Weights of a small transformer language model.
Architecture: LayerNorm before each block, learned positions, biases.
Training: a variant of SOAP for these matrices, 149M tokens, 4532 steps.
Each number is 128 + 24 x the weight over its row's rms, rounded and kept within 0 to 255. Layers, rows and columns count from 0. Numbers have three digits each. The size before them is the row's rms in percent of the matrix's.

# down: layer 8 MLP down (transposed), 512x128, rms 0.247, rows 193-217, columns 0-127
# up: layer 8 MLP up, 512x128, rms 0.224, rows 194-217, columns 0-127
down193 097:137144128108113102123083193127089101135113124119086114130119141178125162135118083132118122112135095125151152145147163133112149189108095144145138112134126086126159147127131106142171152112125145150122114146096147128116143103076095121126150125171092130134103080132099127104140139119088102123120100151084134095113148114124105126104179159088127108101146160148158164161142121117115116109132
up194 094:129081099136153143128129158116102111144121094124059120129094156169098136130144142145105144101111116122132150125122125150074131131132117141142126110109106114167151117131059114101105147108144086144152132107138120134117142123121128126142143150131171154166126148135081120128143121155135116131147112114153084125161086094162104143119090145129179098141145151082076094084141136126121129083103
down194 096:139095112099090159106122089106097182142168129118154132149144132111150143179163128126120157088101137104143112072127131123149113128125133131120062124149093147126120093126124089080097132150144149136157127105184133123134162086137131173079102110134102128116109137094101118132131155176132135151123108090151138119090126116111102159159116124123147148124091132159125112135163144123118131132134
up195 102:129126123164121153093163105096151094154129122163156147121160178082129134146144160127150130148132124143171148203181096146089108181122098110145105144108096113104131139118120136156081141158134129146143134114108142125123156120119117140097125096167118126138139122095114132153140098090127154114115130127136170126140129152117128111110104074163097106132122146154105096148129140090128123173149
down195 103:119127130125141145163130124118200106147120153113131133135143119138132184102157127093124150140137121122134119173146115103140103174138137139108108138149143121150122172150126155136148124138103135118116145152129041093121189126144138125128098075144137083116125129101166133120147109071171158146104165150143160127119111124101118106112139092140116086137157114150118147133167148120148103103151
up196 086:124108112112145122119118149116122156078183120178138145159119109129106132105154129111153172101088152071128111118084140081143143143125128126147148134151102114161141134134115094109169127118151108106132133089124123115126123144132119113171092154141134122100117123144117165066163132154157162084093127133117157159141117165121148108162161099121101130165125092164165126106140123142123116116089
down196 086:109119133138146106133129155104142175134096073172107139136140148161130167125137138128147142081128145132129147134101127102145147166117161149109067135095118096151128121137117097143146130110120137134136126128103069189135167122180101132122147094146110131137089145118093113088126116121157149141118156154088145115177097139148110116144160149184128164136139111089111102140130117136103116145104
up197 100:109096106087145095156101169117138161134143139098150125129171147094096118132145081111147136120114122141147120110154124168120155126110101092127104100100123125169155145098102115121124151113170102137176123111114147083141125112113146082124111153102084126092141132085183171097102124136131127162144138144123087108162140153165100143133154136128158083125121096149131120100133137170117121134143
down197 097:114118150152089169130144102133105140123116156167106102119092102191101090132135153143120114138089092122128162131090157088121129144100124115136125173142111143104130107140101121086101108108117116114128101135121119120170161113136090175156153102118146105096096143194122077167158110133116111177109154086106135132123106123111174124138131124145148137130151149115138135164139140105120127111126
up198 106:100092154157147144093124140097129141147114112113084115148086123139127125134135107107106131163126154118122126154089151126130159124113146115135190133157151128130084155114122123086147175111194126082127155091082131162115084160129100116121122152148164126133115134118117166145147127189146140121159083098110137124149112129108119125099119100102139123143175166120126146139097130138105113112164
down198 107:135117085176132120122137114082087117118131124127087113152150104101144075124144158082096082126100128129130154144158115144124120122129095162166123106100129096136123141150132142105168116158147145147156143132113135125121140129135154158157071146139101107180147139121147104171146150118113122163105188163122139143153097113150116148141077135147091119110099159152145122108122136097104103106150
up199 097:126118118142132166106093164137179129103144094145153118115118164084149160136130191129155111113112108169114117162140121098145144133147112092117159131137153129131117130161122144131118206130122157121074110147154142117131143145139134094138143115153154163146146130124118155099096126117106127105148128136156134125132135157096123135142153136109081056148109157099169109110150113125084125157162
down199 083:133111145118142127185126113084081159137135098083124100164106138141115115140118152095127138156130187095141092088137156097155148150089092167127118113156137131127135131126145102125091090116191116150164137106103149095126119102107134135120113103107131108129137178168151104132103160111138126165133178106106106114149129151144147130126109126112100128083102128133143115092149109121137125103093
up200 105:107131135093143133096107121155094152126122128102139119122096140103164153113128137109108145131134142117153127126157112110177088141130117131126130149108129100140137097087119152123133072099145138105084165113120186118135136098110128131087121127121121122129122129151158173160175111152096142131112178093168132109184103144139166119114124120154147086158104115140093130065150167166133133111104
down200 098:142126147117122141124140148150150087174099123166129127104111114087060094157138092143131127103139121126108123136088160128112136131142098116121143128094073149076105102093150151141119147138123136095124138147078140126127141110141117110189183184117105142136120080133136135123129109138116124145176134124107152085130165112142141155137154157121112147139125120150101103156114106129106078128156
up201 102:115141166126168147190145100133080186108099147128113094137142098125120115155128112101123134109111148096155144124100130125145145103158073141107113114125133153133147157123099184118153108092104137150145158120092150146126086079143103109105152143119148132102183143136141102144138130149153121158142144157146120119138104124165164151155113119130119129124143123152095158167148142121158103094088
down201 100:089158135120143131112130102135135149161108159144128155150148123128147094150151127139133155172158150107114099110123152105136143101112123117171119111122116156106144093083117141110109148117170122075087121129124074076123148117135086111106112109067105144099137106148135132107137176157133148154175129102167139114107115142118088118111161134086102155118132128141158144137111109103118091111083
up202 099:115144146133114150117119087101169152141097115145153144128120126096109114088093136124125133167136180126123164103124113074106096151136149116115123137161067142129127125142149149114132129090105115112120101159106106144135068124158097100112132127128098123141115166121169130133125103179123100118134092117112180104129127114150135182147107120111123117128160163153127174084126185118140132138111
down202 108:099115122105113127107108119138090121119138150123107115143084125147166134157127131146096122137192153137124148112137159136139152136149132145132079127126155128079143111119142113126117123131149134115164168179089114097163125133100128138126104160113114114083136171114126144144145119142120160108152100149162117127152152142142100173108153082130119132143062108138176143182140139157092158172110
up203 098:140136126144152129121124124099147117173112086172117149128147115139126137115141153085111149117128135106096148157117173102105134105070122140125140127094157154115086147140141082154131163134124156133125130093134083095151113150152116132165106119164126145166090144177111121147092165139115174164098144153153126111120108121124104103146153146103125114142133166071121121136094166150125095118165
down203 096:130140151055112086138136154151129113117154183171122132142139132137092098137174101146164149165097135111124137179144148173130077141106095145153120168148168156122157156119126112148158109138147076125145108103126142109101127085169112114112131120115145116123145119090092120095149161131092129078145126111120134132127148127141131090122120161117119122151134142146164135109108153148125143118140
up204 097:144129205146173114132128125132108135167092133145168106158154079129095120104113118099106137161130143145133149143126159115104115103122116124113141142136073079102153106106174148137140081144113143099133107158112127115125079108138165127149106127116126127169079129142095118158102128138117110140110139109131124099158169132147155160166143142130125096132122124123124132102135117124076145189144
down204 095:100107100137102131192142088137120141132111149114187114115169151143145147135090117103122121087138127112079156112119148127155158131105138128170166142126103085154123138179102103116133119104151139105136148148155101107130096158116099124158166116135084107170130099120157094120155124173129125114080113083141131127116126163099141143068132108110137123135154145129133164131145122113130156132138
up205 100:122145143126126161165112131117158104150143112153158109087121090128078138125120093109138098117105104119115173080165143132098091148096153112136155120121134122162138166075104121125092088153125089112124139141147173122125138102122149136168108103127105155139144122159122128130170128162146113168111100100117111109093125102145089139145167139153176129121121131097099121116122126106164072137146
down205 096:109094100113162145172164125136094106147165139140127165159111182083141121120091091155126134145147148113164087125115084104131158130119116114109098118151148146125134128127162146143100119122174130142114203152098122110118084125080159138119119102147125145143115121161126139139100102143104142119140142154119095142146125131155142138117082121115090141111123097153161185151138095151110134133117
up206 090:143135156104136133130124129113138169126118177104148147120109157085102165120156127124149123155120140116111112141123151065128099132115130130102173096119112114134135109122119121087100130114137133100133096077139103135150136141123139059135164108106130147152135158100120108140091152097169178106128123136133123142124134177138112153110172084103130134192153138140117099098130149176145158091118
down206 093:161087125137142117141122134100111162113135131135087150153207098123080144112118161147152117130103130122121128123124140129105109123151113106178087122118111145118094194147098101158119139126118124107104146156119137133158128170156098138157106114100118071121116091148123162128149121135086083136144140139113146112109108156177135115126135148134075122107141140147178146099150136116138160115107
up207 092:120137140142131190109140122139107109105104079137160096159136120153139171145085134098160120119157117138135114132103118125123115149119126146100148150178130082093168131095182129097132115120102137106166142163103172101127091126143129096114140164124142173114096158098125111106107129076134133160114152087084108135125162146136133141137129087121114134136143111098088146130111173125139133113141
down207 095:129133123132170143170142125142096145099121112146105140104103121125078143129131143196086118077091127138146140100142100069106140123113149107149068137181120125118074152149114136150117091128113133176164135093109126137149133087144077138151124119100099119136160128148140126121118106138126112148126110126175123149139098102131147137141112153081121109138106086128146100142127130131113097157124
up208 102:103093144119143138157145070091131140127138100158131091117118157125154167123122083169120134166114129147113150168131099095111164110165132128158156093149123120115095075092135105107065120111129170104149131129142102114128124157172137140151102130132109081121157134168114138149164118085117118119147121134135086161127116120149148129141111143086141148172163139147106129124146145122143128116093
down208 105:095156114142105133097081124145147121158110159121127110131157102165140142142154148137141154163116133103143128131111143131164126132119092090122129114112142124135118131111153113103099089166158130158100097129067122118114158128111139142098107137122111143090131091181118141122154132144156133161150136110127123147142079171067142139164141134133154116127126104101124088201109152064137144135116
up209 091:122161097158103118138113133117163138119106115157115119074138143140116107123108096073099147123072155130146125093161124110097139158116172126144123167139099122141155120178128129129146095138110100126136155095107072115119144131165144153166099161095134138094089153121139147105145115119139124165156113164150110155109117099164143159145115104149143160149085130115097122111093130084128109144127
down209 086:127119064117104148140163126086172128133096087154118102138118117173196122109125163136130166108139099127107126121164163141171137128138108114147127118123098165098100143093148127105141091130097123116130114132121142132106125155130125111119126152184125113134166110104082093111131156097126125169120117118163104105143096160144165082172147131113117126118142093130112132170102115136132127109101
up210 103:122093143112146107088139112093155109154143136155089129135117083100116167075102109101157089126071114116133128159134109177158158121136135147137128122132125107129102116128133108152112104109091128138120144121158116130112136140123095159130133145103107154089119141184140058123101115091118122130201105122104103158130122103139121120118093140111132138136139145151130172130164148102113154132083
down210 100:097123176104120135075119163129118158134104123154103135121173155116127121119102127124119147123127116165144110134136138120118098108122130169163135128116126132123142141099096139092174118147132149111104187142124217153179108106173130142134128098134086089130120113145127142102192117168121092123141156085152139131136141112117161134093134164120133153106116140106142120126174123117121131115105
up211 099:127119158165144148110135178122108123111125112132097120136101187117125126114120147126130139157106131144160120129186139105120154158110124121140099150166110143103119118134122094127137058136115105098137147159083092131145190095133134137113128126119121142086102178114134168120183114119103123159131125156161115111126143110154123143101158097109122079153109099123137139146063132143106144145142
down211 092:093079154125095131111122114128099126148107135109138119155172180141142156153135113128106137129132113114130108124121137118120096120122103119160088105092101088105148117098131191118106116174114143130101114143112151170099113164104124091159080141126121143126178118157125150144104152129105141149127129111153101168123093135100141108118091137155112175146092134145090154123131076134145098150161
up212 104:147136141139151132100106096100154132124106132097131114174085170088145181121146159117107120110086129110075151143142088145090114154098173116154161163156115119129108105102132088110105112103186093136116112103129088127161110125138109119133119116119111117127143142107106120125126145135164143124125167136120148104106173133142148139110130173076156130183127094125115167147134137123123132140100
down212 100:102160107153153091130122181152091101142104133147172161151146127147130107163118125086125144097077082140130133098170152117143132147137125149138132137097123103110089110118129107123127095168166092136137185127153139123159125125150092143152132118126107131088140107153167170193110113162140136138169135111110123141113172098096140116138127118149109121115095141126108153110129139113134170145139
up213 098:148102102136153119136170139146109167115121110153147153124172142167169135092140191127158126128122162126135110142129146157131091166167103103089096147131108149118115085124206130106106102141144111095109100150102124118168106093159138151146163136089122153086123121102119122125166119116128148134132116153166112141133141175110120149122129096119119168146112126109135165126134102112115135101140
down213 094:108142174130143137095129109105135075120141118105126112151122112092103140084104150185174109117118173110116099116101143108143142080123136162112130117126140125178094162171151108131118176136090128143136145113141121130102105134118103093092162147159125128118114088091142117086136136163121138118167154156119114099109141111128119115140111093134117063128140126109108122164126140163148120143087
up214 093:110112146127116135144132105086127187116161159112146122126113109128081165146149197178122151117124137150112098115113099104118131142121167148112149138142161067127128094107120116148158127140114146132125124166140154108134090136089126129123109164178131114120122147139108083143134150189153148126114119152119109108139140143132118169100136110151149135127122113148151089149110093078082161136118
down214 094:109117132077151132101149089149126170121119131151141128133144109112123126148132127136157135094121112085137125100127121155089131095129139162088129098165154185108113141178151115148175124142125101121143131153113159117119122162128082143083100143139148162135124147145139124158115111110131169161108079142107161098141092100125107073102072153081130142152131107133133141145170148120123145136118
up215 093:121130108159113138109170133146139139129108117132145128110140138104103170118154147095128121127098129135104118154143148180130095186092146107126105110110128093123148106164155141122151137147156143136149116118095147152104153121129118171117117162149140090105172162149095126128165161120093152120072129136165114134126127130155121167156125094153123118142087096121128060152103120166074158109123
down215 087:126118122100128139107123145120081093106132131143119133155129131132119126095163143177125133129141105153152137130065150089141150095145112108115108111172150141110119126113149116126132145118131131145156147145136165129140108088140114127164140115099083143147134111111167127092106075119153175096139109118160131163149146116085179163141116092086120118102130089131109130088132056118117153158152
up216 100:096133140105114158079117110128102146125140190140097120131145161158127153096115127143152155137159139101152148144130124117140146140150177110107098172154159163124112104146156140169118154105147095123132100131157124125177149117138118176126121124137140108123101115113164103099144135107163134135112107134110155110144077111103145106151117123088121118126138148151094106076097176163113119119069
down216 098:149102147116138158134145146171135123135091127109138149150131128142146094129115121128141100069119086124170099124110124131141116130124102146139106119144131120159120085157098186176121105175103086110083127132172170123115100129114168088146129174158125138134138149111154077125134139112161110142134143136133133094140154159131095141159137138151140138169077140130156115133150134083156118158150
up217 092:154118144153064130143086144148081106152139110155139140086101118112148052113160149100145129133135154180157175102105135136077116136164129124124142099115108159151125113116072146115115097115087185113161113143094148134132115142119115153144110101132129137117125078143130147143122106147131168148130111152169128103108120153138149112130155117125138114109155125130100148156151103121128114112141
down217 095:135151129100131109113159146121131150111143127160086135139140099134101133137134167076145112147094141106176141086126128086119164119096121124128122114083126139138140169153132107147165112106123040104123105144109152142132173110155151123148114111064128156136125096121080138127107111133152120122096125130120149141162144164138113090084065124140128129128118118101156114121120095135112135157140